config = dict(
    num_hidden_layers=26,
    num_key_value_heads=3,
    norm_eps=1e-05,
    rope_fraction=1.0,
    tie_word_embeddings=False,
    parallel_block=False,
    init_std_down=0.0,
    optimizer='soap_variant',
    learning_rate=0.00651,
    warmup_steps=200,
    train_tokens=714500000,
)
Each number is 128 + 32 x the weight over its row's rms, rounded and kept within 0 to 255. Layers, rows and columns count from 0. Numbers have three digits each. The size before them is the row's rms in percent of the matrix's.

# layer 7 attention value, 192x192, rms 0.18, rows 79-127, columns 128-191
091:138066127135159104108180110130133143093080122104147144114169159151136118179092094104108137177127111079101145121166112094083074164083154126100134135183208109207177099098154141096119108124151113
114:091156183148157133142149124039152128106131125142138184162149088142119073154095139126176118179099144130129161113115112095096129147151155145162095074140130173106181075130179175182111175123156125
097:185106111151103137151193094127124096093123173106103139092121143130091097145157140094084126138123113171026111195140093107160116077083155163177113157102125182134138106107114132057116093162087106
099:133115089140109138154136143171112088166099057131132125125142109143188096093079132129170185152156136095210112061140079113185061091138193128144128174089107080115148188130160116143148153155149163
104:093057096170148133130110137132095134110136168148100168154113159125135133025159111141122153134120128163141118082076174169109154089137147101155142115138132068052149160084126128138194094124117126
096:121137108100158088172126104133182142070177106193115088129128158079123167134186127169151136157135147173093086107137158089090180061123111095105052097136114119127164123196136141115070121092105130
100:109097130171142127119114109173172132045171126152133169141152148101121119126108075148139126166140144094119138128100157144107109080136152167145151132140101102133163109159064112101148136145131133
089:174130093109104176131130120159143197038127203086088110125141113124125110077145085095115116140085130140108147111114146114093157066122136070081121134142146081222178095170120191166110086077142129
095:115205063081150186102091147165116151119106128128200168148112067091195133111099077164117146188141152123174120200159152145114083083157140120158130051151109100119099135117114132159098116094096077
100:142063147173138168186122122183162142186057145115163078151110192134171070111104084081121128135079127143134129123156149138115139138099151127122090128128115138146117113151077094096168141119127199
095:117088147095134109073144162122113115031100155091154162122156127143163152106111119115142131187090119155144182125114147163151144103175106124091143131124171208090048086106091111150135169136120141
100:169131053124127159149121104158108156152147133124147148149091041124179115117115119174106115112163131146083116118152154189092177074087108156141111157120023135158106105189072084116170095135149093
100:156076121109120109116122092140112145091090120130136096164139113150104093107129134076138082117152104140101193170132085114074141122173134150130167125178109107158199105141068179085117158122145097
096:227141163130153135132169098130225188159080176108114104102131158054150135125175118113106132116142073137094080182107160151118183136181132170080130154136138057152111117135118135103119145108136144
097:101128091133196080124132091108132142166167106144106089116161148170092111089115126102130144128138120057152114118166167096191112097134130135139163165144149101179113148095106184060145156102097091
097:137155123129136134081086122155139122116095148130141088118177152134168087165147145088156158161080167138139143118150128128124178105109145128180100133148138189154049158130140052153106134144133025
095:215068100077050096137173148132103103155118198099133171168112178152159148107106133156078076097140085130145165092109105159128151108144174118164115128132174144106087109168097068097115158143133077
102:071072076099151138152145086090173126101144144087135187182112111128111124143135103042156118135139143179164107131115082142139109117170093135060102128140138114119178138115115130062124145118129124
100:082138133048128133188147124088146125132177173108130150170145155073180182102072110137076148096110146122107162155103178051131110218101106167076126160103114061168124129133045147120144152124149134
102:122217146147147110180088113142116119113088149172122155081109114092121167083078111174176118093152130119202114164129121083080146174128134156158113099134151133077169136173184128127121069145137130
101:230110129105124129097135183185122185095125125100147176155111180128123162187114167149163106103152102055140121129152130134100124176109085144156129120178164127153132126087087112087086132162125151
105:141078160154166106094056120118189177086139139156106104181113110112093148143140171132132110126119076194137113137143067150089121162118125122098155156177105125122108114130166170096109092116073136
104:105087147141102146177120186125122125092145107101146066150088102130132147094125111118150110158121112136102087113155180114089099131110183105107165110072110218154084098152126088091090079118109120
099:179124104107106132157108140114114192062114101133144053174117174061081121182116122117102115110143088057125130146113112133155162175131114160145127153154084150068028121102050093104158108146139179
100:134146098102104130133166143119121068134147140170126139124127147099111059080079107148125122119085101158146099092106147120144127124166158218162136166099123125136169123136111157109211132121116060
094:112152175110139075128155079105119156119122160152146150121093167079134112130096154116100110063117117111048126101115089166128091101172104129138120197152171085141053102164130151127124147144115119
091:075123102096127112067094095138098167153116167169130083130164140110140101083114172173130156127172128080125133083108171127085142132136094035142154068136123142097135134098104179083162141102141140
105:113196079140163122124124129103144078148040136109120146152122111072131172160134095064187154100092186123146135121188134100149111145145118130119114186048135098118092112049076140101108144161132156
097:171221138134089196148103130086127115125117106068100119159096100189092092096127095156135132166134159091109120112112095156131135064071165133198193167096158141182119091142106119061134087174133132
104:092067137129086104111115139106155153122090087051155120161094124087090111106090099134118159131124143153168115100061117126163171114128133155185114138150110083147105130099080109169120119120104142
098:161095084151169184080072153153092110113132093096084116153159178146090132131135103094090164106184175076168139146098141144149153206153131127058148121135112182175108121081122126145083127116136136
104:151117160097101174155144160126150185139187136135139034101131083154140096135179094120139128095170065154100138128138125133159132166062161156111123192090137160166161098212153119056144175147167126
106:101147171112090065105143152113104137178080037145139101063156118136149129105085081113095074091113101116077109111089172172140172143119086118069135139133154186056126097152140143117105111129131128
099:079119137157121153114158119095126119083124111154186110057158137112148087106146156116079137132180111149123078156122122122145131137150095126188108153084135189121147111087174106150147133147120106
092:117098141155095173103120136131119174129104118094093143092120100105122110184144151157130143093129069096147149085103076093092102119160149167116155054140122079062135096146040125103139151145101097
106:144087176079107132182111152101112101133078122145111092168131191157079173139179105154132121145169213112079169142127083116132046059120102175151128155135165119133135099177123126085167126114131099
099:176111102103173154106203051140174116140167086142105086114146144180134117142133066136148110136100084208210150159106155114091111110106144181182123180153199148085106117117161099130111154158104099
093:167170129148109123160172168134098112120140125190144131169124123135108154134058100146087123116111157121158172155094098147126142169112143131147218122109118168135163197117140144139147108064143113
095:151130152135154150123138160118117124168087122113126077120155125081149128152137146192119127182173144190090096158131147137142147134117107118140174150117087038112123110128053143147132101096137116
099:111129177153087132109191170145133126148125107170078187121104117136141134115120147149151119096144092159158133163125070136113182093136088169076128148136153126156167082099126101183108156129109201
105:143114090090105103133205096137123133092160158123150115155134166133168118161131179158131083030088168108137119071184068130135153094134123135109150109133104162211090117164122160125104079089146133
102:150133179137079127097175087097137144165129123192126133116138118136106082156155103074110078128166158117118153072145151109131122106144146151168072179124138165069166174111138116148123160159143126
108:135050161103139107160102145116114169141154103113129095179144144079118156146098083166119106086129141092092178155166097151119176139117098167188135085061121123080094124166158148167144164080119045
096:128127153129094177116090201146092076124113128123149112112136117151104082134137104170102164118157132047185119139134161155135136112091114163134086154059113158163152074131133114070034095096125060
099:106129102143152087197141097065139105122122194170148079158127078085126152089066118176105093135104109107148171108141090133115126117120131092135105123115135164080152121107138134140146156131126115
093:128098193159160154158184136136137182120135087101116109140122139087128102036094035109182155148186108129187084136124099167154074190128134075189157134126140091139101147144178074164158124145095123
100:107091107138114134111154118146142138173140151212157176074130078068105084170149193148152122127158141154053072170110178151131119141131129147110133092143165087150126089068125107146126122131150119
097:111121136118126153126183128153155162142145136185129071128090142146119063079130096108043134132152072104127082175146186131105092122117100170137162131152111083148125094109117115084159122060163127
106:136143060108171104133109182043118169130121122163100107126116107097124111144154173167107143137122158149157152201179166065098113075160100096114152147191172120103120157171175104132111110146139141
# layer 7 attention output (transposed), 192x192, rms 0.163, rows 79-127, columns 128-191
091:124109079089105141139095082098134165222096138146102085119110158160110124126090130061126165167156084113137120158115102165155152102150099079150102101136050173183104151159117123169127138084101169
108:065074111169043112105072124158101125120140105192110057152056102186138096085136110110069037123176128166131135082168113097143141162128112096159104122145119094096150221121111110120116097100166160
098:168097128130089090149195093063140133094102077129152154169125086112176109163114088184106073168160142140196111140177149134147166152120085149127191090096035160107162137131139150092110101103151107
101:104129130110200166117114142131134177133077117139156105140090172094080117119108130147232077158149152110150132097142172160130146117111139109112099147137169099158141147123115123155150099077106140
101:126152072107076077101117128167170120138181101125185146201118111075141130121084151141153160148112121127090126152096132055109095133097076123108091109114141088204094073156170118089103097080169085
097:084126122164067085141095087149147133186188079102144136141107107116113175093037108153115088147145111151071129117114089110075150165151099136131144156120182117072142140182132123132151141120205119
098:138112119117073125103107141115171079089138157072108076166095101084142083126126137139162111168166155098135135172115133099120022128107076087079146119149127161227083122129082123116156150149127121
094:085105141136134109066175087167125078082161147104191144123105108123113086098126100166036179136053084141177154159168068163200137141087150118119156166125145127129114164126139116174104147092141163
101:135153119123081102121101157174138078154054154154151095099181141099092124153133186148170111120153147144187113183062133108173158079117166135149115141143159084114147108116137128083143069079142142
100:144155117104122112074091146143142157195152148126142164069125074130084079088178095175094120109158145140144152182096136083133089149078137119084131145170156113136061156137153157155194089105190128
095:174164111140097110186137039174122119148114125175198159119095115147086082080141113115107160106170153120139112124121158129163161122053103066130133063155133100146149077101177177160118141138147155
100:163109120133122170145131120198192141172159118109078217131176164153097143142201142092134154149089183171170133111178082101192100139163122131125111095149132109113175069108093118121112087112124172
102:144100161089148105140149138130154111117129104075096107126149168186154125142130100141101137185078120136154146137083115136138111084090224103122163120144153125111092163146095049150171134097093166
091:154096144089095173096145193146109085088158153116114140115111095150090139119096098145170091077173148106109153147172110111145136123118105182166168136172135117109115100122108131155128123122170126
094:118152135070101118133152124088090165130111107146170148100110133098103148185074100163099110128113057119112117139097066124101098115143154121160127137102129118136127143140086123100088125170135143
095:151125119126149180186182085110081122199182146148138179077127114109163131130126137043129099085148077129132126109108157103163101166114133117149154070167104121137117068100166120116158108142069156
093:150084061119133135134141149137122101147216123119154110188147094143161096142125135140123182181134158142132074171116142195135115121123067116126188114086172108139082129136132147138110181135069129
100:125125046159148086057148119130061156115113134147122074130148156094116136139191061132138096132180099109152130083154150098082096177082063150156082151153149120159147082105154113103100107137166089
097:163179157140143136116120160091130142188122105109103106107082055182098126121185126166146137132159153092116114171171086126130187087135069135174163115130139151160132126139094123125185159164137106
100:137155156108076118160131173109131162125103075038156095124090123095123112115075175101151136061113104107141136160130123214124094128084119134110098234108107131090153095123074152124124166207133142
103:109174079116160052166098144086154191113101085150122118077140117133134075111095109163143094147096135096101116128122133143086098158199138136133144101115098140090144138140064083192104120090136115
101:125141167099027108142129142142103129128109091071075144177141163110153115177117095181163055121107147132131102095141134133121134150132079157197138067117157075126171148048127062170109156110178133
103:158158139204049114140143151090111145112128137141144093122164198158111172165093132079102178131175121147164154185094089120089137208153115152174174090127146113104083139095099163156151115106121105
098:133119092165144152136157096140101080199100158185100128124141125210122120162115124141125136112149129116062138157163141139093128112087136108105178116151152108144155055150136126145098093145105096
100:122110143120172104077143158099120157100094181112120159140114107152138152118137145180117152141100189104140123166154134151104073092163193169123102157126137118127146080095125153099063129108141104
095:163122141128108061125089100067099154145122123112136113148157171121137111134140121157106129132101159169098149119141130098139143141041128104091114125129183142139125102150122157097110117194197141
099:171123082166172167091109157182120114146180094173129111217083140132134165066141140155121107165134163131128187104130133166135173109154165069141160112075160095141185094123093147150103134124132127
099:202066173127137134156141068167090149134100176117040103068114179170131106151147098182130106180096074093132137125121136097089152094155123113106125098171152215099162059098095142116145146154088109
095:076103153123079160121148096064154071096143092125139113163084212142163081170154110098100150121120122083121153141158181151207141173161119189086109113173108126000118120101145156126121109097126056
102:099161097087172132138129131095210076146111120123087185130136103192168141132165104123131111106186099130067148113127163099181150100138134100132086113073104175143109125134143126121155135151115069
100:182182081054112101127131125165185140159153140161125143150137100133125086230074122115137068096172076154120143203156151099138119120136136136124169089115102141136117118111152125112153158131133091
105:089128110118128137066126145082163135091123112144133167091130098131108100137119072048112164125145156142108148150150063127120189075209131109140144108139145112057136078180156161145110079127117166
100:125162152060095097158121073109141105236106129109149120111100140137099160123169143180149112153178167125139162079140135174087090126148129094129098131175043149176226173093140160164119107163090055
103:128146150131073146096130107140176131133121152090136165153106087180073140125086094112142109083116182120146177074084106124094102114128196116151126069116073122121171116079118118060109113069056114
094:140127057148089153174054143122158098134113144171194132181184111185145064167115109143053094132084150127110126171077125076105101123104111135164112114139122124158149149104090108113132099161125121
100:071162102160178062102132203126122182104158104110116109110163138095115116122156124193056120142096130129086116111131129106104152127121176161064135074174130195087095117146084102178123131081129155
100:169102174141098199136113090133147136113171109130155071114127105099125172142132097099159139166077143141061107129111109141184096120103043119143134108144117120097150069114132161124078102164187174
097:121090139115142081107123234100102103155072150172110129140088143145152124120108168173127132114140098141128135095075080138168143153135126121065112164135167163140114115115152135056141143073159111
097:130076104092108143145111133110144184092101145120136155097072179160172130075168154128137151121161075135107129171119113103110156102130194192107138111143154069145117135143181082087162161185140116
103:139122155071159112164132113157126110155110033104129100106141139103117095127158132134113139062088158141102088126117126155184158150114113119089093142148129088135102143129111109074060163107199056
100:156149148099097128132176167089111124157133180160102119099117084140093167155171156156103175101095130128168115171182170145087128106176150113060086143090157140085125115058103147133151150079048162
103:092118126156188172130180148139096077176110126176140137162135081181129126143182114168132152128094157175108065082175162139098087110115109133185127125127097117127145173150116139146130118107145157
103:104127082105152130143168126143165097149135166090113129136127108047134130110093133102118150136177170104095085111127108087073142117179135118136137126166153159123135120121100148185124113080061091
100:118130124044116186173135129150168155095119163201190126146100123082117122225128099140139154166162132153149159096099157099131100094153165109074142154049150185110133141104115152178171130172143133
097:112135120106173112107141135053119126183188162127119128143175123133091131125126113142112125103153150118163160186100085112150147147135078149155133180146133134092237128119162113162095114119129177
098:144161107123187132101121138125099167155115143133113091151115137107111140096171038091178103126115116160106109168144095152137114157120124133195146146151126142052081128104076172133110143134138121
102:123154175162057130142067071144111116101124152138114110142132127149128121159116097117128139151143147153127204075111111189103128090185102116147130185095078136134082129158150114110112132158079112
099:082166099135090149137141117134137107136164129121127183133152076076147164124127122146145124079120156162124034162178117140141138100188210145155150100122131094126077135179105133175096161130145161
106:171137149151082113070146128160095107135163119137123140107153187123136140124169082146090116141163144075076098185132176168177162086086087111139146161116119186132135134130139158100150070120085135
# layer 7 attention query, 192x192, rms 0.182, rows 128-185, columns 128-191
086:113079120176132129089192155116091125165142073086091204189139165129098122104081144122096150103158097113170148133137126158157152134163111162134085097114166098140119134097100118133119077183144131
075:110165116153142130141121122191156100150112191178126097118135102153121109126125073089116087141167128129130090128136173112102085120167105144094122112140102129155125095122078150114102149105089157
073:187146072132124117116114159082075199155139138101146125150072195181136168102134170148162137098086152121139137126144147034150175114120114140089171137099168113139094184101114145115075099088117110
087:123173182112113120136090096090157088154153131136076093131172116093195089179145095156119151143160086096146125160110130113138116153177085137082107113112122140098085091163118133085166098128105146
099:157188158133145120175062146159106138119151111131125090131114159209160204078164103119137090107135173160140150124160188094160164133110105129099167172096130154118117159109132156167077157097093128
100:182189160212132161132080105127133121118131134148139091129146159164132199166168122099140191105094122137112103160153185099178106102110123138114138132074168114160112133120176143134093140105113040
089:107110158100121121099132170083161085059119116143124146030155082125128119196147145112109191115115108133146121106119220069141109135138091122107109088128128111109128105124126115113102146034127133
095:201111140170150133126203190157098076116125102149204146138145067108119143101119142117115173140159135138088064195112064143157099096122094150132134099096054072243159097107136115191126166127075178
085:063086090098107115143160137204116131118109116087163156174143091114068130116093140124167094192114081099115132132133081160137130117135123095062128165179115149117133145158120073164088076151163152
112:158128116205131135153099108152110149120131149125122090149125152083102153134141135116149108154139105148118160145138137064169151127093155163032151198142176123179139126086100173114175096138166089
107:128184090127074120170095136138137174187165122163120153140156144155128154078113151132116129102135110125192126047063063127150133112130147095189099170131189164140134135099142181102114096201077135
096:145162154110090155116120161172109158217045110114209137091100159127238086140119125141132126174127117094077107103100128178125114135127156136135095130147040132184142131142130113170071141131208185
095:126141186085159116160161110145147164106202124091137123149126141163146116157098152125155161136111131154213119075138100124135154089155142147052102126110156183107110093096115099163169174105093154
080:217097122136166165084157158088134138126077067110123134168161173141177080136127132184123153105128140128097118104137123143142171097107183118118127204119122066198108127120126155142121085177138133
100:143092135159142136144140136134165182053147062148124136153162125111128129144151120122125143140131140062077153082111132074136112156111068114117136168122099163123094124130110114062147144195092130
095:070130103102147135146154141156165085107110173188088113102110176108143107114185095119142169167107127101121092108128103038088157144137111108103060079050059145177120118096112171129165180133147128
096:132035181121186163110074076146070093098173148169131145053134177136127128094141115136173123135162156128134099080125117103121147120096048093161097117135074093169146097159146152080124153111171119
104:140135193132146115117102160184128133166134143127154158130145174166149162147073161129119120142162121156157122181085168118190153126109164103134080077108135107115104164122116115139132168131154159
108:080128137132138139151151152167130109114091134167154129108091129116030154158113124120083158085122129084045117068136100175112176104112150135108092104146086124174119153160103163134128169119100150
113:161133202163228130155146080098064172130156139136111139133207151158110132130107139119160107105114141165130096137133149111065082090110152138078123147116114133174203121174144064124142136106122075
107:129124136076146155146117130110150139087124116081141133155086136132153096101143082111150104116126160102119090171214137129109140140131128104153114130151164148042156183120104181135214154118175172
108:088167159132095114118158120126157155146145105099161085176114132096194082163133118102061055152080128123084142120117112206125128137141188137102146107153140163172086098171117148053160136150161143
123:154144175209133127085142149123093131128109110145117151117135228136144172089092136116090111145147064134123146117118156091166167163132122140112137142083117031172145157119108205138126152095155143
113:137079112157156059161096096090137144121136101100101160119060155114158106176123135183131107067105149125140093086183150132131207136188161151089145106135123140153124133126159094118100158133099160
127:151093136106145105112148172179093150122145080129134152059121165122116150178171105115108128148169182134159094104165179143140141176116182100094134137115133107094084198127119105128184121114113106
123:107145075098083120205143091118111115068144153146147103108129121125146125126195142066082128192117122170147074123115134121113116128129132137202108111163115139188146113090101158123164117105112168
118:093115156151182164091199197110120180118122138158157173143118107140163065099137171112087127125155165108166141094145179071126131120153139098178117080094144194115087124145157149186085109111157090
115:042153117129170119111088156134109113104067128187071119178155113172137077100179132137047084132190145112129142158084191193108159154153144107215126094111108119139108118163186140166113169118109116
120:130165152114140167081166111136097163120105102162147093109179159126121146138144097129154125127143156176114148067138092115048150078154172108127108147102189120145178212131059150150124126083137158
119:104158152121168092096158122072122126106164167094101150135107148175180129127112149154118184077055121087143107160096068164153120120188129117133177161100123176125128171110155112082124120096148067
112:144167117156145116075078124124060202152116123141159107093135153143121122107135124110057094091099135087118136118144132169103123147100144141165208124110151096125105131118084144112155152080084130
119:116108110139130107158119148157173138106135121066162096158141132098121144159098109143103167180145099108109147137174160123126060203184103111142160119108158132049037138108156161097153123130139133
094:149196122127125151073150098086123168163059096151228157122130094171120151170147128138140158148167150163053112161129141035174092154124111111146132155137126062201142175082137159149148123091143152
083:097134116121146143118084142079083128147159105104126105204157160165108150158128168139110117151182149073050198162092134087188118150120130157102185117145136093185154138124114177118118165132153142
079:142177130124172152099152091074087151078071089196130121135154133149121164120158106139088145157118133102143119116107127089182150082188176140161189139143137141140134120181119170161144117116126162
088:123083094094088119107157098115145131124179157090066143095116048120139069097098127094085146095164156091166179088159108103089089058124150089085100144120170150160100137140089130045178098115141121
086:112139163119121140119092148133119120140123126145130177161128164083143119112135155107019108131099085159173153152101145140189149142144123166192143053105128127083161113180147115218136122084156124
093:141158065154166117064122101144121153146067143129180163075157080151145096119108093186085169122142209098142106175109129111095181051134144102173155120104146077124087156088174144181122089122127111
090:110067085133094114162146164120104194116061092106163095114144143073155121143098174131134100162137189184089079123078081073072225156112173153126089182139150114143118167147134081124112129134134183
089:161210142119134102169124072120186105131115135103171162148156121119138095085159137161111148135073080105075106097143136104169111154117151117105129140177162122110112113107157125091113102139155156
093:164112087105125168094101111151089137131068129125222113121085168112145123079135138151156069154153134105092104140121108154108149159069142116080095185148152044097183130077144096142082067168178130
079:119125146150107140098117205105125156143103159108125091122172190138157092125161118197101108135160170168142187097100164163123116109167115103174122166138154207140142147162177143181154163174133157
095:142101149173143121073120086162159142033162132136071112157162099141092126126071138087140139142094206119165178156128124175161171169143143070141175131175120105125141127103146108128159131077069154
099:148140113128156132100168103119169181145096141197149100166089163145144053119119116085169087112044128143149135078113175192111155124194123088086137171074114162159107103146138188150111143114110092
091:113150055083092108127177131094189123117136142091179137103129094044142142122132112139145123123051154091154159122138093114114129125093177125067119131184139148108103138116141141145153130127161116
100:137121097142172145146098182154126122160116101109169145085128164161171128079104104168114107125203130129076070153097109140170140102159105060119149141048137091136159145084155154146153177164171070
097:146200101174134159144128121200119167088108131117111112125178140139109116184074131144132125165150112135058149081098086073159141111114111159111135140145135118161133136154160079117115165148112130
096:131152139094118167184153099085121132094113121136070108063178070110132165129128075095105125162054112145140164124121119113107146121106109127100129107160175187151195069130105172140130121061120133
085:185133138111158143139175100126105119149189148129111093070079154173167122128146147169108177162162176133151104129107088158175112122151113128157097073089141137111096107115129146140101177138116145
099:092158088113153144126095175126151182158073163129139086097152126115182145130107090156126112110101115115122083122134193185095165156136122192119149105155156130139148085122116142108161144111173174
114:099071113063113099108124129103165112152130144133096079101135090147158100141130119111192157131157139126161124151113138136132165156141132118146140110165158237135130082149093154150099175115077149
105:106103091180171098132166086148139051176233132129211137153130136138146150090095079132107160167151124134098111102087117154177098102134163096155075166127173161123126128162147219149139195135123103
106:087103101124123138155115167164101095146091080093155134072185108050124110146106071143135144144110182111135207101105142169129105086118076160097140155164139136141181094162099105143127089100122183
108:093156107090123072129152103116068159154114070100169149110142077086176127193164121115118133154155187117140196153092112066073154167138164134123183158067046168164130166197036126171135113144146148
110:108123114117169055151146072089068017156114112080096115089124117128168142098137115103097102146118147119159129067199145135158164119131082085153094167105090100167133152175160071111093076145121150
109:145102179129159096182079171115137144163089122147120090111144134122130106095146145105157123105130130137133120151138132044079124127141165087097149133094129132200113149177104120094151166124107117
114:144105152135126134140116135149152127147076139128120167132132183125103118098142122132136126189163116135132075129079143166146128105097096146159070131153204099091057181066164103139141090156142107
118:155114086139068180140174167106159146151110112145112125093139093188185103112171128094141123105130126140131126126073075119108128137149170194126153138214106111157187149115056143153121122156105106
# layer 7 attention key, 192x192, rms 0.182, rows 128-185, columns 128-191
088:061123078201102146164146100120188128096096124118095126133111126093107100088142161079129127176106147101174150201152104118148150110100167103126107107184125152085132093173136134130131109115127149
091:110094135112117137099103158090062111114108073114131126167147127122133070076164144123143130145145113147097100102127174134126137133137125138105120169129137160075130119152167122162172093139107133
082:147118130124097099129166127119187131083174163146124117112145066124130128064090171123131139156144115151172135118087109143097147183103116140137167069118096090201149141222116154095142091157142139
095:115088119066148139135151190162093141122093167054170147132099172157127145144132152169086118100093145187099098106141135194189072148163135078117131140177124133094106138076149103160107194139170162
090:116141108097147116119149110091127147157117150123092145124073033113116057151100106087131127182146191104159147213181132130114153123141145116136089154163147153128122124100162133099119107148127052
096:101090157127121142071076185135093134143109119139114180101125085138141095066111147086094129137134141138128114092144059139128101129174085139103182159172162187165120134154083129143123148121153141
092:064112107125124126081118093100143103128166131090098065154088174124117176144189165126184146120130117148092183127150118192118069147079121172108133135086096126138166096108143136187092128165146069
092:120129124133126161109095107132149125092141150117089147180130128169093093190045126116109128142127152105131188109187170092115079117139160090068113196141142120136073152113115135174138144117113163
098:112140106103115098142123147122147147124144170142103164072129071116098117095169121128168143144133132156139138106188161074146162138118151081180182146170117137125107125123064110104176110122060138
090:142140151131088159095113079130170158148122127160136174115125122085108112085105114095186132110108103139186098076174148065138135119097150143181149140110147081101116126166130158165143163127147155
113:172083118108098110173149158103094151116138135115136140065104188144134128107150121097033147109140058132154089150151110105144139104126098166116121131078164181121140139120158098119172089149117084
097:108149132037145130151131133164084157092121147111142134138103099119103176145160147167153134153157132149095066131099116113186110109124134141119122145119106145103138082175151125102095136137192113
093:139112118195114134155130091164148141131184125127111155106158104162122121137098114071138108090121187136182136039156116112101123113131131119205135116092102147128126167101152121147081109145135107
096:153175157119122163166107120138123112164137108155089175176126152168078125185148079103096153133088089112177135197157183149085176075143149101135126181103145099169102167186094193216099137131105126
099:131051094121100164108139075075152134088139141122138184079047126139136107120130154098177136127091094116183163172144159127131112141103042077123118187124127084123144117103165178132161097154145129
096:115114134161146119091151099132162167135143130183132159082110079062101114140178184182153146087161174123153096035153092128102127151123142111162110123123074112092086118065162133094154149122129135
098:091113127102157142075072133178126091150091143141107081181163141121141089185154125153101163125148120119119145143111107137129092099106168136113127193123084085160163104218124127168080129133137152
098:130107095131181116137108073132146052072136133136111154156131145118135196105108122157130098171117174129112116142122148068150074174134176143217094095152102175152079134146201126057157162124177123
111:139150134176129127189139076140085123151119140100131199110104092072088135111091116153094134148114130120088118149130111133079121130136139090127121080129108130152093213120125125207124106114046126
109:127142141116155144107143112146078117098088107132177141137174153187134089075149105154091118105131123100150084122120140077122087097134123061118119159123108123159161162118155102117163140107117087
115:190117134122169055125122097126125113079098143142150161176076138138163095093124103111118132165141092164086104127158121126098169182072122175139157130113160132129201155093081149105145173091127173
102:138151136088101044114129158148110170149147124144161141107135152162073150145119119183110130146101171097120137075089065091147094142117128146133127102114139153074164126146100145072112143135097171
120:110122122150092198085140139169132163045108104070132105159175130104117194093122126120181136143093132154123120150105107114169157141099126193101118164135112103145177140097140115121134104074146197
108:107116136127151099226141143130094061085076119076067110130147119149083170121142175140111149126109118135139153145127205114115131174137152121135101115114164090111153127097141106160098144107111117
119:172065175123088087114152124144098135103121151173127151088143091162091126166145129122129135164149150121121148169191119188100198168093181170144126148186142119174136133156162122112153134142107100
127:145166135126154108134138162138104152085097099130115096145151095076154116168105165073110105169095113113117065146125153148083144104135153100135117113051128108139104114187135126107181132120108169
113:088063143136170139059100103090152147069141147076135176084126070133133138102121175094161129163172062140117162121131080065132175155126098146183147129128100086108143163077140096143108127127144099
121:107144092159144095080086164097125120094084129141142098181137092174167106136165107082158145144166084079164132074101137145136172130132150169144107140125133104132091106163175077103155166113128163
118:138140080129149161177155127119121085124144134103185175107155135143147145109131125101153147114181112148136126164136096137103138191142125142111161075142109055140169136100132153128121131070097167
126:119090142105104101133132066132107160134130140114134155094128108115122173098075152148130133105107189111148126147046086061168121068144168134168103119145149157114178088104178140149134097122108057
107:101124112112127072135103115082077164135054159135133096056208113131156195092124104134113105116113152132136158147133138120175109169122104157093156126151165099130150132134133118120147079130118109
118:147141144172092120152148128182130124111158139143173110124115131157096127156109119148083135195171180075106133053081144126134082169085124103136124073082133099143112152082099149144136161122108146
098:105153110177118083190102135097134125111087100195163087128115149132118169091076127147112132115129112116109132209104171095133110144094138190136105135141165134131147111146143062083096111093115106
077:142113136095113117151180164189111168129112152131122096181144124079087130160118148097160154127038120178164144042106113121165145101106160171130074191159108130106153103097152071126109114075125149
093:116138093100120100093066111137072121122156130172131094150140131092127115151121143127116178143140108095072142171126079160095096177133053156193110109087181129090159097076161092131110182182147069
088:124153164124117143184175170177162235170105109145136113134118133086145198090185116163149091121151126118141084115097091154145207142138121111162144123062112120091138125088064161119135136168124127
093:118133152151132109135120148106083105050083143050143081159108194163108157160096157120110126151078148124080124149185172114136109113144126125158097111197139146146096103121092114129090168143137172
103:124095160178148122107125126081114066123161103134163156153149114148103192149128140118179150139136159133121142134169183149150073126146107161140154173133146118144087109122145106085100089143156114
086:097068110157150159110162146135146110141155144134084147137141075109096129140146138122089168163093148109075106117134141089141085067141166196140115084115160098173134115109201085063127085142107103
092:130152156190153139147156170145107176126110143070122200072129106138144118124109121100161073123167105166130086145191167141091107100120128066126170184123098154087134142132158140148122123154077181
090:120157105115183109131143131106110125112137108161135114134107143152117102164119139116135071167159172058090150131170241122168062165117105122093087127158135099158172067077124139075104172113131111
093:107141111121163151202123166150105064195122121127171108111101139162138176116153159114094144152124065134108109186117092139165113136125068105109170088100071111143157122150128128112098140162194126
100:164124138095101113128089095111135122055148154174139173109165094128094118105107096126159120124119154190115173107129218032135126214126134083168150138119150041137111124150162184197208134133067122
110:129152159162094147121159119159109146109119084152138143136148118174048136145155167123119120120155137132132120081119111143167097138142093069119171160104153126141089164073139120149132096100133172
086:125129120143124129172126129108181187109130107131174181128128093155139126100128099165188154164137097097183115062178113112148119139135138126076093155083148162110085136117165171153152111110178156
090:165185129102125158099097120154133122169135120129119095138132170134142122118168174236032128174116090094149139118176138184130133133118112077077097177100154125139118206118117157173159108180152138
095:165148113136174129126149110158115139110098119081117167123129156127101179107089143126158181151133134156087150089125076077097059098098184143122149187049096107149116127144161087116044103175152190
103:136037134145134165088111080100130191106115147096137066116123119037148095154156114146149106176130217151096089112121070104112142127109093153127132080180131115115130097118150070110131125109174054
083:115167164139139108135137111130114102178129126155092163195137118166135147119114115145114142173106208134117107099176133066087108167151088121155088092128171144130091117097082141125125076134132083
104:157108114105103106105162134136152085094101138123156112156133121123124158074117128112109126145133110154114135153106115165157100165143197124099134131174178145114133121060182110115101118118171145
104:103185155102139087131101152090201167128134129172117126140150137085120156203129145125187111100146083149135126128110144054106104167155140192073084096095098074139111138154088180109094167143116151
112:122182172163154096155103056164124117080210138145138156124148138111140140083104051175105114160102191145120131105115152170115105116123146107097177188113185161087140130070126183184163096117158159
103:121136094185138142149068072167116116070087146129137122121194103152170096146115163127158134127139143115080140066117216156145162128143169084151128163104140115111134110150122114088163068129122150
110:134141112159138126183148093063078098106131122043162079065122144133139121166205127106123126122102145178075107082159163146114065140121155135190132153123130132150199103185090153058161145130153115
108:165114192130131128185145085120121069151069110111099164103108100114119132121135108134094129160151210177084115181136100139153152166118125124115070117095068106099122134099154106097120110157145157
100:179087092097167110128052151096112050129114138151085117094143146151113080146171121116122143163071152191176137108116128168115144138112175158108125167102100120140112112132110130125152135145164148
120:162078093151135115127082125127145136090113151148099088146165142054117117127119127090133131099129116123198156125120098113123147116141116086103109128145150099121131161119120110114164135163172170
117:125167120097104128095121208082128138120101091124173100115147127146144148128136137053076124092140107118086156144142054144083083116116144141126135137192121200151151124104066097184091121088122160